Weights of a small transformer language model.
Size: 9 layers, width 640, 5 heads of 128, MLP 2560 ReLU.
Training: a variant of SOAP for these matrices, 649M tokens.
Each number is 50 + 12 x the weight over the matrix's rms, rounded and kept within 0 to 99. Layers, rows and columns count from 0.

# layer 4 MLP up, 2560x640, rms 0.103, rows 258-312, columns 384-511
44 54 36 37 44 44 45 40 51 52 43 35 26 59 44 50 47 57 55 61 44 51 54 61 51 54 52 57 61 61 55 48 54 43 55 49 34 55 63 43 46 57 56 41 49 52 53 45 52 37 62 35 47 54 47 61 51 60 58 59 58 62 65 56 31 68 46 54 40 59 55 49 25 55 42 59 46 42 31 40 66 25 48 44 55 40 55 44 30 47 44 45 53 56 46 58 17 63 67 54 42 62 65 53 52 51 67 53 50 38 48 41 61 48 45 60 47 44 49 36 36 58 40 54 41 51 49 45
57 58 46 57 51 42 42 62 54 53 47 47 62 49 37 44 55 49 58 40 42 30 44 34 63 47 60 45 48 49 46 52 60 49 62 44 52 64 63 51 54 47 47 50 48 44 54 60 54 48 51 55 51 48 37 39 53 68 64 66 69 44 57 51 35 62 44 63 49 57 53 62 39 51 58 55 36 47 45 51 72 28 47 49 47 34 59 58 47 58 46 51 44 38 41 44 57 46 47 38 49 63 56 41 31 52 40 50 53 56 30 45 53 64 61 52 39 45 35 50 59 49 58 53 54 36 48 58
52 31 45 61 46 22 51 44 44 55 35 68 42 30 30 31 64 41 65 56 58 65 44 69 58 32 62 53 56 87 46 41 56 46 50 29 56 49 34 74 69 65 51 44 68 67 64 47 57 43 82 60 58 28 50 58 61 57 55 47 51 41 46 53 64 30 35 56 64 37 40 54 47 75 51 47 38 57 30 60 42 59 53 60 58 46 52 64 54 48 25 59 56 61 51 49 66 47 33 57 99 40 61 31 71 52 61 53 43 69 55 29 40 58 25 27 58 57 41 58 37 66 64 75 46 54 52 44
29 65 30 53 86 51 63 61 56 80 40 53 40 47 54 55 86 47 44 53 23 71 41 61 45 55 39 18 48 53 37 65 61 51 51 31 44 63 28 63 46 47 56 48 62 21 37 61 50 74 38 62 37 53 36 53 63 23 51 57 42 34 42 45 68 56 63 49 22 37 61 47 22 48 40 51 53 76 25 49 56 34 33 26 52 38 56 24 60 80 40 60 52 64 80 30 42 41 42 31 16 45 49 41 63 49 25 58 54 16 58 44 45 61 33 81 27 55 34 54 73 43 30 62 49 79 64 48
62 68 33 48 62 54 59 59 56 39 45 54 20 63 32 72 34 45 40 36 41 46 46 60 50 35 15 35 52 53 62 58 84 77 31 64 32 48 38 45 50 25 39 67 57 35 52 66 59 64 76 37 59 52 37 56 56 70 65 61 57 37 67 73 90 52 53 69 46 54 41 36 57 36 44 38 34 24 46 59 44 38 45 54 53 35 41 28 57 53 78 51 28 60 61 63 59 38 56 58 45 43 46 49 50 57 47 63 42 52 45 50 56 53 38 39 67 70 40 50 55 65 52 36 69 47 59 46
37 64 50 48 32 45 31 50 41 76 54 64 47 47 59 37 46 47 43 47 54 55 62 55 47 57 63 68 34 62 37 43 53 42 57 35 48 92 55 54 63 62 34 51 25 24 50 23 88 39 46 54 54 26 40 49 39 51 70 56 48 55 39 47 42 49 54 73 49 49 49 35 51 41 47 64 46 78 38 33 50 48 44 27 35 56 46 24 51 49 50 33 42 47 52 51 57 54 45 60 45 46 50 46 35 59 50 60 47 46 48 43 70 55 59 73 59 44 49 47 58 39 50 75 48 48 30 58
52 46 60 61 45 71 37 23 47 44 57 51 70 41 60 58 52 47 50 54 56 61 55 64 42 61 38 48 41 55 41 34 47 81 43 50 42 44 57 58 55 55 53 63 60 45 56 44 43 42 59 58 44 27 55 46 57 39 32 57 33 49 54 37 47 56 41 63 58 74 44 37 64 47 60 50 52 48 55 49 55 66 36 51 42 61 51 56 48 57 67 51 55 45 58 57 54 61 69 44 59 59 55 40 40 61 37 55 52 54 50 58 60 67 62 47 45 53 46 33 67 39 42 44 38 57 64 51
64 51 58 48 56 29 32 49 58 56 20 54 49 36 21 47 41 64 59 36 65 27 63 31 43 52 31 46 43 86 51 70 65 54 59 26 57 56 67 47 71 75 64 41 33 48 57 57 37 63 36 74 43 78 29 46 52 33 57 55 82 48 48 67 41 66 59 45 56 69 88 55 56 58 68 33 33 51 47 35 41 54 58 39 49 40 42 30 74 62 46 56 43 45 61 44 53 51 56 68 40 50 35 11 43 58 74 42 53 66 12 29 43 55 74 61 55 31 50 36 59 62 50 44 56 61 85 52
37 52 53 42 50 58 69 42 60 53 47 48 60 41 44 50 33 37 53 55 37 54 45 61 75 41 72 60 55 55 73 82 46 38 76 15 68 60 43 34 53 50 35 25 68 53 44 53 77 43 63 51 63 66 26 71 76 59 46 29 49 61 38 47 46 50 40 50 46 36 64 23 54 55 41 50 42 34 48 41 47 58 60 46 44 53 63 42 38 57 44 32 87 53 88 46 52 58 41 46 56 39 63 25 68 57 39 48 00 68 27 53 54 71 36 61 49 72 77 16 61 43 58 60 64 50 65 65
54 58 36 35 50 49 42 45 42 60 60 58 71 51 35 35 46 39 39 57 53 43 32 52 39 68 64 35 55 37 40 52 53 24 37 39 48 43 61 42 48 53 41 56 55 35 40 58 40 63 47 57 55 60 38 58 59 56 48 53 65 34 51 56 53 61 58 62 47 56 40 65 47 57 52 42 28 55 46 64 56 43 71 36 59 52 58 46 50 54 59 41 36 58 40 43 66 57 46 54 74 52 64 66 54 45 46 44 34 36 33 48 61 48 45 50 38 60 47 33 43 50 21 45 71 30 62 58
68 56 44 28 32 57 58 29 40 74 44 43 50 57 65 51 43 56 50 67 09 45 45 41 50 52 44 61 54 57 29 56 56 47 28 59 62 50 38 33 47 50 50 57 51 50 39 54 35 50 31 52 67 52 60 51 55 31 51 52 51 47 63 43 46 51 47 64 46 69 39 49 62 35 56 69 28 68 57 56 26 51 34 40 45 68 59 42 44 41 43 49 51 19 41 56 66 48 40 70 41 26 42 34 65 42 48 46 65 40 58 67 68 61 67 55 64 59 47 39 48 26 47 43 65 55 24 56
58 56 21 69 55 51 38 39 44 46 64 58 50 60 56 61 41 50 35 56 55 52 54 48 52 44 67 59 29 76 44 39 86 61 32 67 56 43 34 37 47 63 52 49 51 39 59 48 64 58 52 42 37 59 40 50 57 53 72 59 65 54 36 40 13 36 45 46 58 32 71 67 65 39 66 47 45 45 66 60 47 44 54 44 62 26 52 65 48 44 60 40 68 58 62 25 56 47 38 35 52 55 70 72 57 64 51 49 17 34 70 58 47 55 42 49 59 51 52 39 25 47 46 67 59 51 55 53
47 39 27 57 56 41 40 48 49 51 59 49 49 48 51 53 27 64 35 65 57 48 60 48 49 52 54 59 68 55 64 46 22 37 61 49 31 54 67 20 44 63 50 61 63 39 41 43 49 55 48 52 74 76 31 56 32 61 39 55 64 46 55 37 45 35 55 44 51 36 45 53 58 48 26 22 56 50 64 43 47 52 42 45 51 79 43 35 37 51 12 42 49 40 76 53 39 47 50 81 35 32 36 75 43 80 48 57 51 53 32 29 39 51 69 25 42 69 37 69 53 58 57 35 53 79 38 60
50 53 49 63 39 37 35 64 39 51 38 51 60 60 50 46 38 48 34 41 59 28 55 60 57 40 47 53 54 55 42 49 36 27 47 48 49 57 48 26 46 43 30 46 44 49 52 68 34 53 56 44 49 46 37 49 62 28 31 63 45 31 27 45 42 49 40 62 43 65 67 18 60 39 44 37 59 52 59 61 52 54 40 50 67 49 53 55 42 55 42 35 45 47 50 38 55 52 48 58 60 81 48 47 44 66 71 50 46 65 43 38 64 56 68 46 65 48 45 17 46 46 36 59 43 48 39 48
46 17 41 46 46 48 50 57 58 51 44 31 72 43 63 26 38 62 37 54 44 45 49 68 48 60 46 59 25 21 58 57 44 64 63 58 44 42 55 32 31 53 34 36 36 45 48 32 36 80 57 46 55 46 76 74 48 47 66 59 59 33 43 70 55 37 39 67 49 67 37 57 34 74 54 33 58 21 34 53 49 53 56 47 34 57 54 42 41 50 60 70 47 53 50 53 45 76 52 60 60 66 36 60 56 50 62 58 40 65 32 46 44 50 52 52 55 44 42 34 50 64 54 38 67 52 60 58
46 57 64 71 53 43 23 43 32 65 19 37 29 38 34 57 34 67 47 33 68 59 45 35 66 27 54 33 44 26 37 44 18 57 48 62 46 40 46 48 46 32 63 76 49 44 51 64 61 59 56 50 41 46 54 43 67 65 49 60 67 53 47 68 56 41 41 35 41 57 63 47 41 56 41 58 48 69 48 40 65 51 33 60 42 51 22 23 80 65 80 56 41 61 71 48 64 36 42 61 66 41 62 30 46 33 43 53 56 33 30 60 31 49 63 45 62 38 35 53 34 49 33 57 26 49 65 51
59 62 45 57 68 60 49 76 29 31 45 22 46 47 43 50 53 48 66 45 67 45 78 36 46 61 48 42 45 59 59 41 46 26 58 35 47 42 25 43 63 42 43 29 60 54 53 51 58 48 44 39 29 39 41 40 56 59 34 49 41 36 20 52 35 41 63 48 42 44 45 55 53 50 29 36 49 31 50 33 62 45 60 44 47 53 29 64 69 50 68 60 52 47 66 72 48 55 54 48 53 68 48 45 35 55 45 37 68 64 45 52 45 40 30 43 38 63 75 56 59 51 60 62 57 51 56 50
28 57 30 36 41 60 59 33 56 33 51 62 73 53 56 50 43 63 48 51 33 42 60 48 41 56 35 54 57 46 46 74 48 67 62 57 50 29 30 67 26 65 54 50 42 50 46 36 42 30 59 46 29 54 67 40 50 22 38 33 43 47 62 62 72 70 57 63 34 35 64 35 51 50 56 71 70 43 24 51 44 46 53 67 74 57 48 56 45 39 65 39 54 65 34 75 58 56 55 37 65 51 28 46 34 46 54 66 39 46 59 39 39 46 35 56 76 33 35 50 47 67 49 64 51 49 60 44
72 68 39 65 49 44 38 53 60 70 63 44 49 56 56 42 30 34 57 46 68 57 41 29 47 53 66 45 51 57 46 56 40 35 72 38 53 44 45 45 45 52 47 65 58 62 42 45 73 58 66 37 32 18 44 54 50 46 42 39 59 69 53 54 55 57 50 73 33 47 44 50 53 61 36 37 52 43 36 51 63 39 39 66 58 47 47 40 31 50 46 56 44 34 29 46 69 43 40 45 53 54 56 45 49 59 52 35 59 67 70 34 51 57 39 61 54 47 61 43 52 50 44 51 50 43 44 68
44 59 48 58 34 54 66 54 48 81 56 46 46 43 31 41 55 45 44 37 75 44 45 47 48 34 35 47 63 47 57 58 49 52 56 63 59 62 49 49 50 54 41 60 54 57 54 36 43 45 62 34 51 29 38 53 39 53 49 47 56 51 63 39 57 69 36 43 40 37 35 27 47 57 49 53 43 55 80 56 61 36 52 54 44 30 40 55 38 45 48 49 25 59 57 75 47 53 55 26 42 33 45 52 55 68 49 25 63 55 59 38 41 42 58 58 55 56 42 56 60 52 66 42 55 63 61 58
54 72 47 47 67 39 65 62 41 52 45 56 38 51 77 48 42 42 43 40 52 52 57 30 54 34 35 51 42 37 52 52 52 61 49 44 55 70 54 67 48 53 61 24 50 66 32 49 34 39 59 50 33 47 49 28 45 29 50 59 28 53 42 37 49 40 54 69 46 34 45 46 57 34 59 54 54 58 44 58 52 33 37 46 62 54 41 66 46 34 41 67 44 47 48 51 64 44 37 59 56 54 55 46 49 57 61 48 53 50 44 47 41 42 60 32 55 35 44 56 47 48 58 48 71 48 25 46
34 40 45 54 52 55 30 49 51 58 57 36 46 45 72 23 66 35 37 43 45 40 37 69 58 54 37 77 37 48 50 52 47 51 78 63 48 44 44 33 43 30 52 58 25 47 29 45 72 52 37 37 54 72 63 72 38 41 50 38 48 65 53 55 41 40 20 53 58 54 57 63 42 81 36 45 53 57 46 49 29 55 42 37 41 32 49 39 59 20 67 48 46 58 67 37 27 69 65 62 45 56 45 46 46 56 47 74 41 23 46 33 57 80 49 70 39 52 57 54 44 65 71 35 48 30 49 45
64 35 47 49 47 34 43 69 53 40 50 39 53 51 38 45 67 49 37 37 40 58 74 48 52 47 61 40 44 50 53 53 45 50 54 61 36 29 41 53 63 84 76 63 20 62 54 50 60 31 58 30 41 41 33 50 38 60 50 60 26 29 44 50 56 29 69 64 43 39 26 53 28 57 65 86 49 52 35 54 54 61 66 44 63 52 51 54 57 56 71 43 34 48 47 55 53 80 38 54 69 33 59 52 55 49 64 29 50 52 48 36 43 49 58 45 65 58 32 45 60 61 43 51 58 43 57 66
41 46 56 54 46 40 57 55 64 44 36 46 36 58 42 47 61 47 76 59 52 73 58 20 47 66 47 44 47 25 56 56 46 76 55 49 58 56 64 60 32 28 37 52 57 58 48 66 61 56 40 36 33 36 48 74 34 46 34 82 39 63 55 50 29 48 18 58 41 64 46 28 60 93 32 73 72 52 45 60 55 60 54 74 52 65 28 37 30 63 45 48 49 41 56 70 34 51 43 67 53 60 33 46 42 50 40 34 53 50 44 37 62 33 49 51 70 25 50 51 45 60 66 33 36 52 61 46
63 40 41 48 53 59 37 44 51 53 75 60 49 56 56 46 42 45 53 74 42 49 63 57 57 55 54 69 57 50 48 50 39 49 52 37 52 52 70 36 45 56 49 43 49 45 47 58 74 29 51 56 47 43 43 55 61 55 41 66 42 53 55 54 57 47 43 37 35 54 63 64 30 64 64 47 60 33 51 41 49 49 63 34 62 77 49 56 80 41 50 59 55 50 52 44 54 60 64 49 49 62 52 44 51 54 42 59 51 52 70 59 42 53 39 35 68 46 45 60 56 39 50 49 56 60 63 56
47 56 55 50 53 37 58 50 58 46 50 42 48 42 34 53 44 49 51 44 50 54 60 53 42 60 70 39 41 43 41 56 33 68 58 48 46 55 58 49 46 43 64 41 64 50 51 46 51 37 36 39 55 37 47 48 44 51 60 46 63 45 55 47 43 61 56 31 54 59 28 50 50 65 58 42 47 62 62 50 35 51 63 50 49 43 57 64 59 40 56 46 60 57 18 52 43 29 33 49 52 54 38 47 53 45 37 66 46 32 45 41 47 65 44 52 53 50 50 48 58 61 41 54 54 52 52 45
69 37 52 66 60 60 30 65 42 28 50 46 61 63 52 35 27 41 50 72 27 46 66 48 50 54 61 55 31 38 59 36 58 31 30 26 41 56 65 43 43 61 42 38 61 25 46 62 49 53 52 47 32 61 42 43 51 31 41 75 54 49 41 38 52 42 45 62 22 55 48 47 56 62 34 53 46 35 48 48 56 58 46 68 56 62 41 47 42 37 65 64 34 56 50 54 34 39 19 41 44 60 49 40 64 61 45 60 70 49 85 60 53 68 53 49 40 39 65 52 53 44 50 35 93 87 37 46
33 28 63 47 41 59 40 14 44 62 54 58 46 50 24 58 41 59 64 56 58 45 55 43 52 70 52 51 70 56 64 65 43 35 59 62 56 68 39 42 35 66 64 49 49 49 74 38 50 52 41 53 58 38 49 53 40 47 45 36 36 71 40 63 49 47 57 37 55 54 24 41 40 45 46 55 53 41 42 44 54 56 30 60 58 50 43 43 39 50 52 56 43 49 53 38 47 48 54 48 38 45 25 47 44 51 45 56 51 56 54 42 67 50 55 55 53 28 57 60 48 68 63 69 69 33 53 39
56 53 37 20 57 57 42 43 36 37 43 49 49 55 18 48 58 50 61 49 54 46 63 40 44 51 60 61 53 51 56 60 27 60 44 52 43 28 34 26 66 33 22 40 46 45 58 45 52 45 60 31 50 42 43 57 58 73 46 58 40 53 45 62 69 61 57 42 41 65 69 51 52 57 60 60 48 43 46 47 51 57 65 46 44 42 50 64 37 46 57 29 53 28 55 66 59 40 41 54 72 61 52 38 46 46 68 49 46 43 77 69 62 41 59 53 45 22 54 54 60 45 79 37 44 42 39 55
44 69 60 59 36 48 73 61 42 42 55 56 63 48 58 49 40 37 50 54 55 55 38 52 54 53 48 42 36 52 50 43 49 46 42 38 45 59 36 31 45 42 31 70 52 39 30 52 58 26 38 38 45 59 56 41 74 45 32 27 51 51 55 44 64 51 52 42 57 69 48 50 39 74 45 39 55 50 62 55 57 68 54 34 44 42 53 57 47 40 51 57 41 33 40 57 50 51 66 66 70 55 46 58 53 55 61 41 35 37 49 42 40 44 67 64 59 48 36 61 56 42 46 52 79 55 57 71
81 61 59 39 54 55 33 30 59 42 50 64 60 45 49 58 53 71 53 32 35 48 70 53 44 76 45 67 58 67 36 48 46 44 48 59 42 51 59 54 69 39 55 45 62 39 68 35 49 39 22 46 63 38 50 63 69 56 43 68 50 65 48 67 54 68 52 45 46 65 43 38 61 41 53 60 23 52 48 43 54 44 30 50 50 56 59 49 40 30 51 30 48 50 60 41 57 42 54 66 49 61 50 49 66 41 36 34 58 37 44 63 58 67 58 73 76 41 51 56 50 62 46 58 53 41 23 31
61 42 44 31 47 43 44 27 40 65 33 42 30 52 68 40 51 47 39 51 35 36 24 53 51 47 44 52 43 59 67 47 52 41 25 55 55 40 37 41 64 30 34 48 84 92 51 42 63 45 49 27 51 37 51 77 50 19 53 39 52 59 58 37 44 45 38 50 32 61 30 49 41 38 53 71 50 46 49 53 34 56 35 56 35 60 46 45 50 43 38 57 50 54 42 50 61 48 47 49 36 46 55 58 40 37 52 44 69 36 39 62 52 54 41 49 62 37 58 53 54 35 51 59 51 69 73 28
60 61 66 54 58 42 42 42 48 46 55 51 69 46 57 43 32 41 49 55 57 41 63 52 43 34 59 57 55 59 50 57 52 51 42 39 57 25 54 59 54 42 62 47 54 60 49 41 52 69 53 50 43 48 49 60 52 70 50 62 56 60 43 34 56 34 52 39 37 50 34 54 61 51 49 45 39 46 44 52 68 48 50 74 45 69 53 54 53 47 55 41 51 48 47 52 40 54 54 49 60 50 64 58 55 58 52 53 61 51 30 58 58 34 32 61 55 48 51 67 49 78 73 33 61 86 65 41
55 53 34 46 49 48 66 40 49 73 54 70 44 43 40 67 32 29 26 61 49 38 48 28 32 43 49 59 52 40 30 42 53 60 68 55 37 53 34 43 68 68 46 58 44 44 45 50 67 48 62 51 62 38 56 42 50 25 47 68 59 53 48 57 52 43 62 44 48 23 39 44 75 64 53 52 65 56 39 39 68 57 59 49 67 56 45 48 67 46 34 46 43 50 45 52 63 56 67 59 60 42 40 52 51 56 54 57 53 48 65 62 29 46 33 53 35 70 62 46 66 60 62 54 47 37 64 48
47 40 48 42 39 19 37 33 47 47 62 41 48 69 64 29 71 52 60 43 63 40 67 57 84 39 31 32 73 45 53 61 56 39 32 58 30 47 54 37 37 57 33 63 35 49 28 59 45 40 48 48 52 55 63 59 22 49 34 66 56 60 45 50 28 49 40 69 27 80 55 65 65 48 74 44 59 54 36 57 58 35 51 40 41 63 26 42 49 49 54 64 49 34 22 58 52 70 51 66 50 57 40 36 55 50 56 30 70 65 62 62 89 23 46 59 64 38 58 75 36 42 43 66 99 59 47 49
45 41 40 41 58 36 50 47 57 51 33 50 48 54 44 48 39 32 44 40 53 45 37 66 60 55 41 37 46 43 43 50 27 34 57 53 43 48 69 41 30 54 59 56 57 54 60 48 58 45 46 69 47 54 35 43 40 46 42 57 56 24 53 60 54 42 52 51 60 67 40 51 41 46 57 32 68 39 27 43 63 44 53 50 63 39 63 61 33 38 43 28 36 73 52 57 42 50 58 47 59 44 67 50 45 53 64 53 32 61 48 35 28 40 65 39 27 47 48 40 51 40 45 40 30 52 46 51
41 48 57 35 48 60 42 46 38 32 52 46 56 81 72 45 67 55 53 38 45 30 56 67 26 49 71 45 28 40 48 50 45 57 43 40 46 46 64 44 52 24 42 69 50 21 49 32 65 64 48 71 59 44 45 52 62 47 62 51 52 72 68 60 44 42 48 56 53 65 32 65 39 62 21 57 44 41 58 65 38 50 57 42 46 22 15 63 65 68 34 70 51 58 52 53 58 74 19 50 44 38 52 28 55 30 64 67 43 62 54 39 50 50 40 30 78 61 43 66 65 49 60 58 38 49 46 76
46 49 34 51 06 65 46 56 56 46 51 32 31 68 19 49 44 51 54 42 46 62 59 59 53 47 48 46 33 47 51 32 65 30 38 34 62 38 54 38 47 43 67 54 35 55 33 50 64 65 48 54 50 55 72 48 77 58 35 74 51 43 58 50 55 69 68 70 48 32 42 34 29 64 10 45 59 59 34 64 45 56 34 67 48 60 72 60 69 48 53 41 51 50 57 80 49 55 59 51 48 62 49 64 54 41 27 53 33 66 50 62 51 65 57 43 42 43 48 48 56 35 43 64 53 77 56 34
47 51 60 46 56 48 53 44 72 53 59 91 78 52 59 52 35 55 40 60 56 24 58 34 54 56 42 48 55 34 41 47 65 42 55 26 67 36 47 48 59 36 46 83 56 48 48 57 35 34 36 34 60 47 51 44 45 61 48 46 31 40 51 46 50 34 63 41 53 55 23 46 46 64 71 72 39 66 69 31 43 79 74 23 51 69 34 71 41 49 38 68 61 53 57 38 62 49 68 32 58 45 45 64 32 69 66 53 32 49 49 48 50 42 29 34 53 63 51 62 33 50 44 47 60 52 52 34
34 61 40 51 48 59 57 33 51 59 41 48 39 43 55 39 45 57 61 49 28 47 46 72 69 59 59 52 73 61 49 41 48 46 34 40 51 67 57 31 43 34 59 62 53 52 46 35 48 58 65 52 62 58 35 51 47 25 47 32 34 45 49 56 52 44 62 48 58 48 64 51 61 55 47 13 49 61 34 53 59 63 64 40 55 59 45 33 64 33 65 39 47 52 57 54 33 42 76 47 50 49 37 62 38 49 41 38 74 63 43 50 55 48 29 55 45 52 30 66 42 43 19 41 59 65 47 46
47 72 62 42 52 29 58 48 32 50 54 51 61 72 62 74 46 39 49 26 48 50 27 56 58 35 25 66 65 53 43 32 33 55 54 50 53 47 55 31 65 53 51 56 34 58 57 56 48 48 35 28 50 53 41 49 36 52 61 69 70 48 50 36 45 43 70 31 47 57 53 49 39 54 39 33 51 71 66 57 53 51 55 61 67 37 39 62 56 52 70 82 32 73 41 34 52 74 66 52 55 54 46 43 49 77 59 54 57 49 41 55 43 36 60 40 30 58 42 58 43 59 42 44 63 50 51 41
57 34 39 49 42 47 20 75 43 47 69 49 65 35 49 52 38 40 40 53 42 61 63 61 63 45 43 50 40 60 32 34 75 49 54 62 68 58 53 57 68 45 68 56 51 28 37 62 64 57 68 68 47 48 42 46 46 46 39 55 39 38 51 64 66 63 60 50 67 65 47 40 36 43 67 55 57 53 51 51 47 44 44 47 35 31 31 50 45 51 49 44 62 46 48 38 44 41 41 35 55 51 76 68 39 50 31 55 41 62 17 65 70 57 31 68 38 35 39 58 29 65 32 46 54 43 70 46
35 33 51 31 51 59 49 37 61 38 30 47 49 54 43 65 48 58 44 55 55 44 27 63 39 38 46 37 48 41 39 49 28 31 54 45 54 56 29 54 51 35 57 50 51 64 63 50 46 56 58 43 41 56 35 41 49 47 30 38 42 50 64 49 47 41 43 60 36 64 61 54 40 29 54 58 29 48 24 58 47 28 51 66 53 34 53 58 37 57 38 45 53 45 47 61 51 55 62 60 28 72 48 75 54 36 36 57 59 42 43 45 48 51 42 43 61 49 30 52 55 47 58 51 43 84 46 34
72 50 43 58 45 57 46 56 62 61 60 57 29 63 63 50 42 55 59 47 51 47 48 24 55 74 57 76 30 57 70 56 41 50 48 32 47 22 63 50 31 63 27 57 46 43 43 33 52 53 50 38 60 56 57 46 41 36 53 38 77 47 57 60 50 51 65 41 48 63 33 59 64 50 65 39 51 68 49 38 53 46 56 50 72 55 63 48 39 61 55 61 47 62 46 60 39 39 44 44 53 46 53 66 60 47 55 66 48 57 27 57 62 32 45 77 57 34 38 66 47 43 66 40 52 54 26 36
44 46 44 43 55 40 20 35 57 44 41 63 59 51 54 39 44 63 46 37 49 53 51 61 48 57 60 49 61 50 53 49 36 72 61 44 44 64 31 46 44 61 50 56 50 51 47 38 48 50 77 61 61 62 62 57 80 56 67 46 54 58 54 54 43 54 41 58 40 55 41 40 39 64 39 31 67 45 42 61 52 58 45 50 37 58 32 43 45 46 57 34 47 50 50 46 67 44 38 53 48 68 50 39 64 55 49 48 57 53 58 56 52 55 38 47 32 33 44 31 63 40 64 65 49 47 50 55
39 56 41 59 50 48 17 52 47 52 33 51 44 44 55 40 60 54 24 54 42 74 59 71 51 61 59 62 57 55 57 31 51 65 40 72 54 54 51 59 45 53 40 36 57 47 61 58 70 55 48 40 61 77 57 43 62 54 40 31 54 29 29 37 53 69 30 39 62 73 51 52 48 48 68 41 52 17 53 53 28 59 50 43 40 34 67 44 56 18 47 39 59 28 55 71 91 47 72 66 37 66 26 51 61 64 59 50 31 39 53 47 32 65 49 38 52 42 61 42 31 71 42 30 59 54 45 66
31 58 44 65 49 64 41 60 30 29 68 51 33 74 36 31 38 57 65 51 44 54 66 63 28 57 31 71 57 56 55 39 60 48 81 33 66 58 83 64 54 52 66 56 35 44 76 32 55 60 45 39 52 47 53 54 60 42 48 57 25 48 48 53 43 58 51 32 59 71 56 57 70 36 60 44 40 43 31 61 43 15 19 38 57 53 36 36 59 61 53 69 72 34 56 48 67 66 46 48 51 43 62 48 49 64 62 17 24 50 29 48 74 32 27 52 70 74 35 33 77 52 45 50 54 63 63 39
52 41 57 60 37 47 49 52 63 32 38 46 35 31 33 59 43 49 60 46 48 64 71 55 46 50 55 57 75 46 42 20 41 52 39 66 24 57 22 40 39 45 58 46 73 54 44 35 64 39 59 66 33 47 43 53 61 53 39 33 42 60 51 59 34 45 43 40 47 53 51 57 49 70 48 50 57 19 56 59 48 54 39 53 49 66 55 55 58 71 75 47 55 55 55 45 42 47 51 57 37 63 44 47 51 59 49 53 38 44 59 57 17 36 68 25 34 31 52 33 48 56 54 63 49 71 51 52
57 47 41 45 58 49 48 50 57 42 45 42 45 46 54 68 62 63 53 54 74 56 39 32 66 51 52 44 63 39 40 55 56 57 47 51 46 50 48 59 40 62 65 50 53 51 41 53 40 50 43 38 51 59 29 64 52 51 57 40 37 34 44 42 43 58 57 42 49 63 63 58 53 42 54 72 35 52 46 43 44 42 45 35 47 49 57 53 59 62 50 37 58 56 56 65 54 62 57 54 39 57 60 49 63 51 49 47 39 54 44 60 60 38 57 41 45 21 39 49 38 40 61 43 52 41 49 51
61 41 48 53 71 51 48 69 40 62 61 52 66 59 43 57 40 51 32 62 60 51 59 41 71 50 46 36 61 31 52 54 64 36 42 24 39 44 38 32 47 49 76 62 43 64 50 40 63 53 51 62 57 45 47 82 45 41 58 55 52 42 51 51 52 39 53 55 43 52 41 56 57 58 64 53 27 45 43 45 58 59 57 37 54 46 61 40 46 54 41 42 65 54 43 63 47 56 64 37 61 45 54 47 60 36 58 42 50 43 46 43 54 41 56 34 33 43 56 39 69 50 28 35 58 36 65 63
50 42 38 71 66 45 54 53 44 24 43 46 85 38 43 33 56 72 33 42 43 48 39 52 58 49 49 53 42 56 45 44 18 55 24 27 58 70 52 61 62 55 57 54 70 62 25 37 51 55 51 87 37 69 51 65 35 52 43 70 59 61 47 66 46 47 42 42 63 55 46 28 80 48 31 50 35 46 54 37 28 41 53 41 69 55 50 52 56 45 50 26 46 23 43 32 63 65 57 43 33 35 45 49 58 25 54 39 54 29 51 24 50 54 59 49 39 46 67 52 57 55 51 37 50 72 11 41
39 38 67 46 67 46 46 58 43 41 39 54 47 55 36 37 60 55 46 54 57 27 52 41 61 54 42 53 28 60 41 43 55 46 68 68 65 51 50 32 52 51 34 31 66 37 39 40 69 36 72 45 43 72 55 82 72 58 70 37 80 54 64 54 42 33 57 42 62 46 47 56 37 62 61 36 52 43 52 53 56 68 37 70 69 50 62 49 67 51 48 60 65 34 48 39 62 36 43 42 44 56 46 59 61 63 52 47 38 63 46 50 71 44 53 53 52 59 49 48 46 56 67 61 78 56 49 48
49 33 36 41 54 35 48 49 47 38 57 67 42 59 50 41 39 38 58 60 64 63 43 42 47 39 41 47 49 35 52 53 54 42 38 21 27 48 40 67 47 56 47 63 51 57 43 52 52 56 55 76 39 67 61 46 49 38 53 63 68 52 52 51 48 46 42 45 65 51 52 57 59 58 61 51 46 34 41 48 56 42 56 53 68 29 50 38 56 43 57 22 51 45 46 48 58 69 63 44 49 49 64 53 48 40 70 51 40 48 43 59 34 54 51 49 41 58 54 52 42 37 58 33 59 61 49 55
63 26 49 60 50 41 56 38 61 68 39 28 54 48 47 60 46 55 56 50 57 51 44 57 46 51 34 25 40 52 37 34 34 44 46 47 48 62 72 60 57 36 44 60 42 68 42 57 67 61 32 69 48 39 46 63 48 54 57 73 31 54 49 66 73 68 62 32 53 20 68 54 79 41 29 35 51 38 38 57 69 14 22 38 62 52 43 54 49 40 59 65 33 53 35 67 54 36 73 44 72 51 53 60 61 54 45 42 61 52 31 70 41 42 39 61 62 39 46 51 40 33 36 53 57 50 44 49
43 26 64 25 61 44 44 42 47 51 52 51 49 39 64 49 45 46 54 59 45 67 49 43 59 76 53 55 59 47 44 48 69 44 42 51 46 48 48 49 60 58 54 71 45 51 54 55 46 69 48 55 60 41 39 65 56 47 52 54 41 35 57 76 47 52 55 76 31 42 53 44 50 43 52 35 38 39 44 55 50 58 69 46 65 60 57 51 52 41 60 46 48 50 60 53 49 56 61 44 42 44 27 47 81 74 67 72 42 52 61 37 37 47 65 50 46 78 55 47 67 13 63 37 63 49 58 57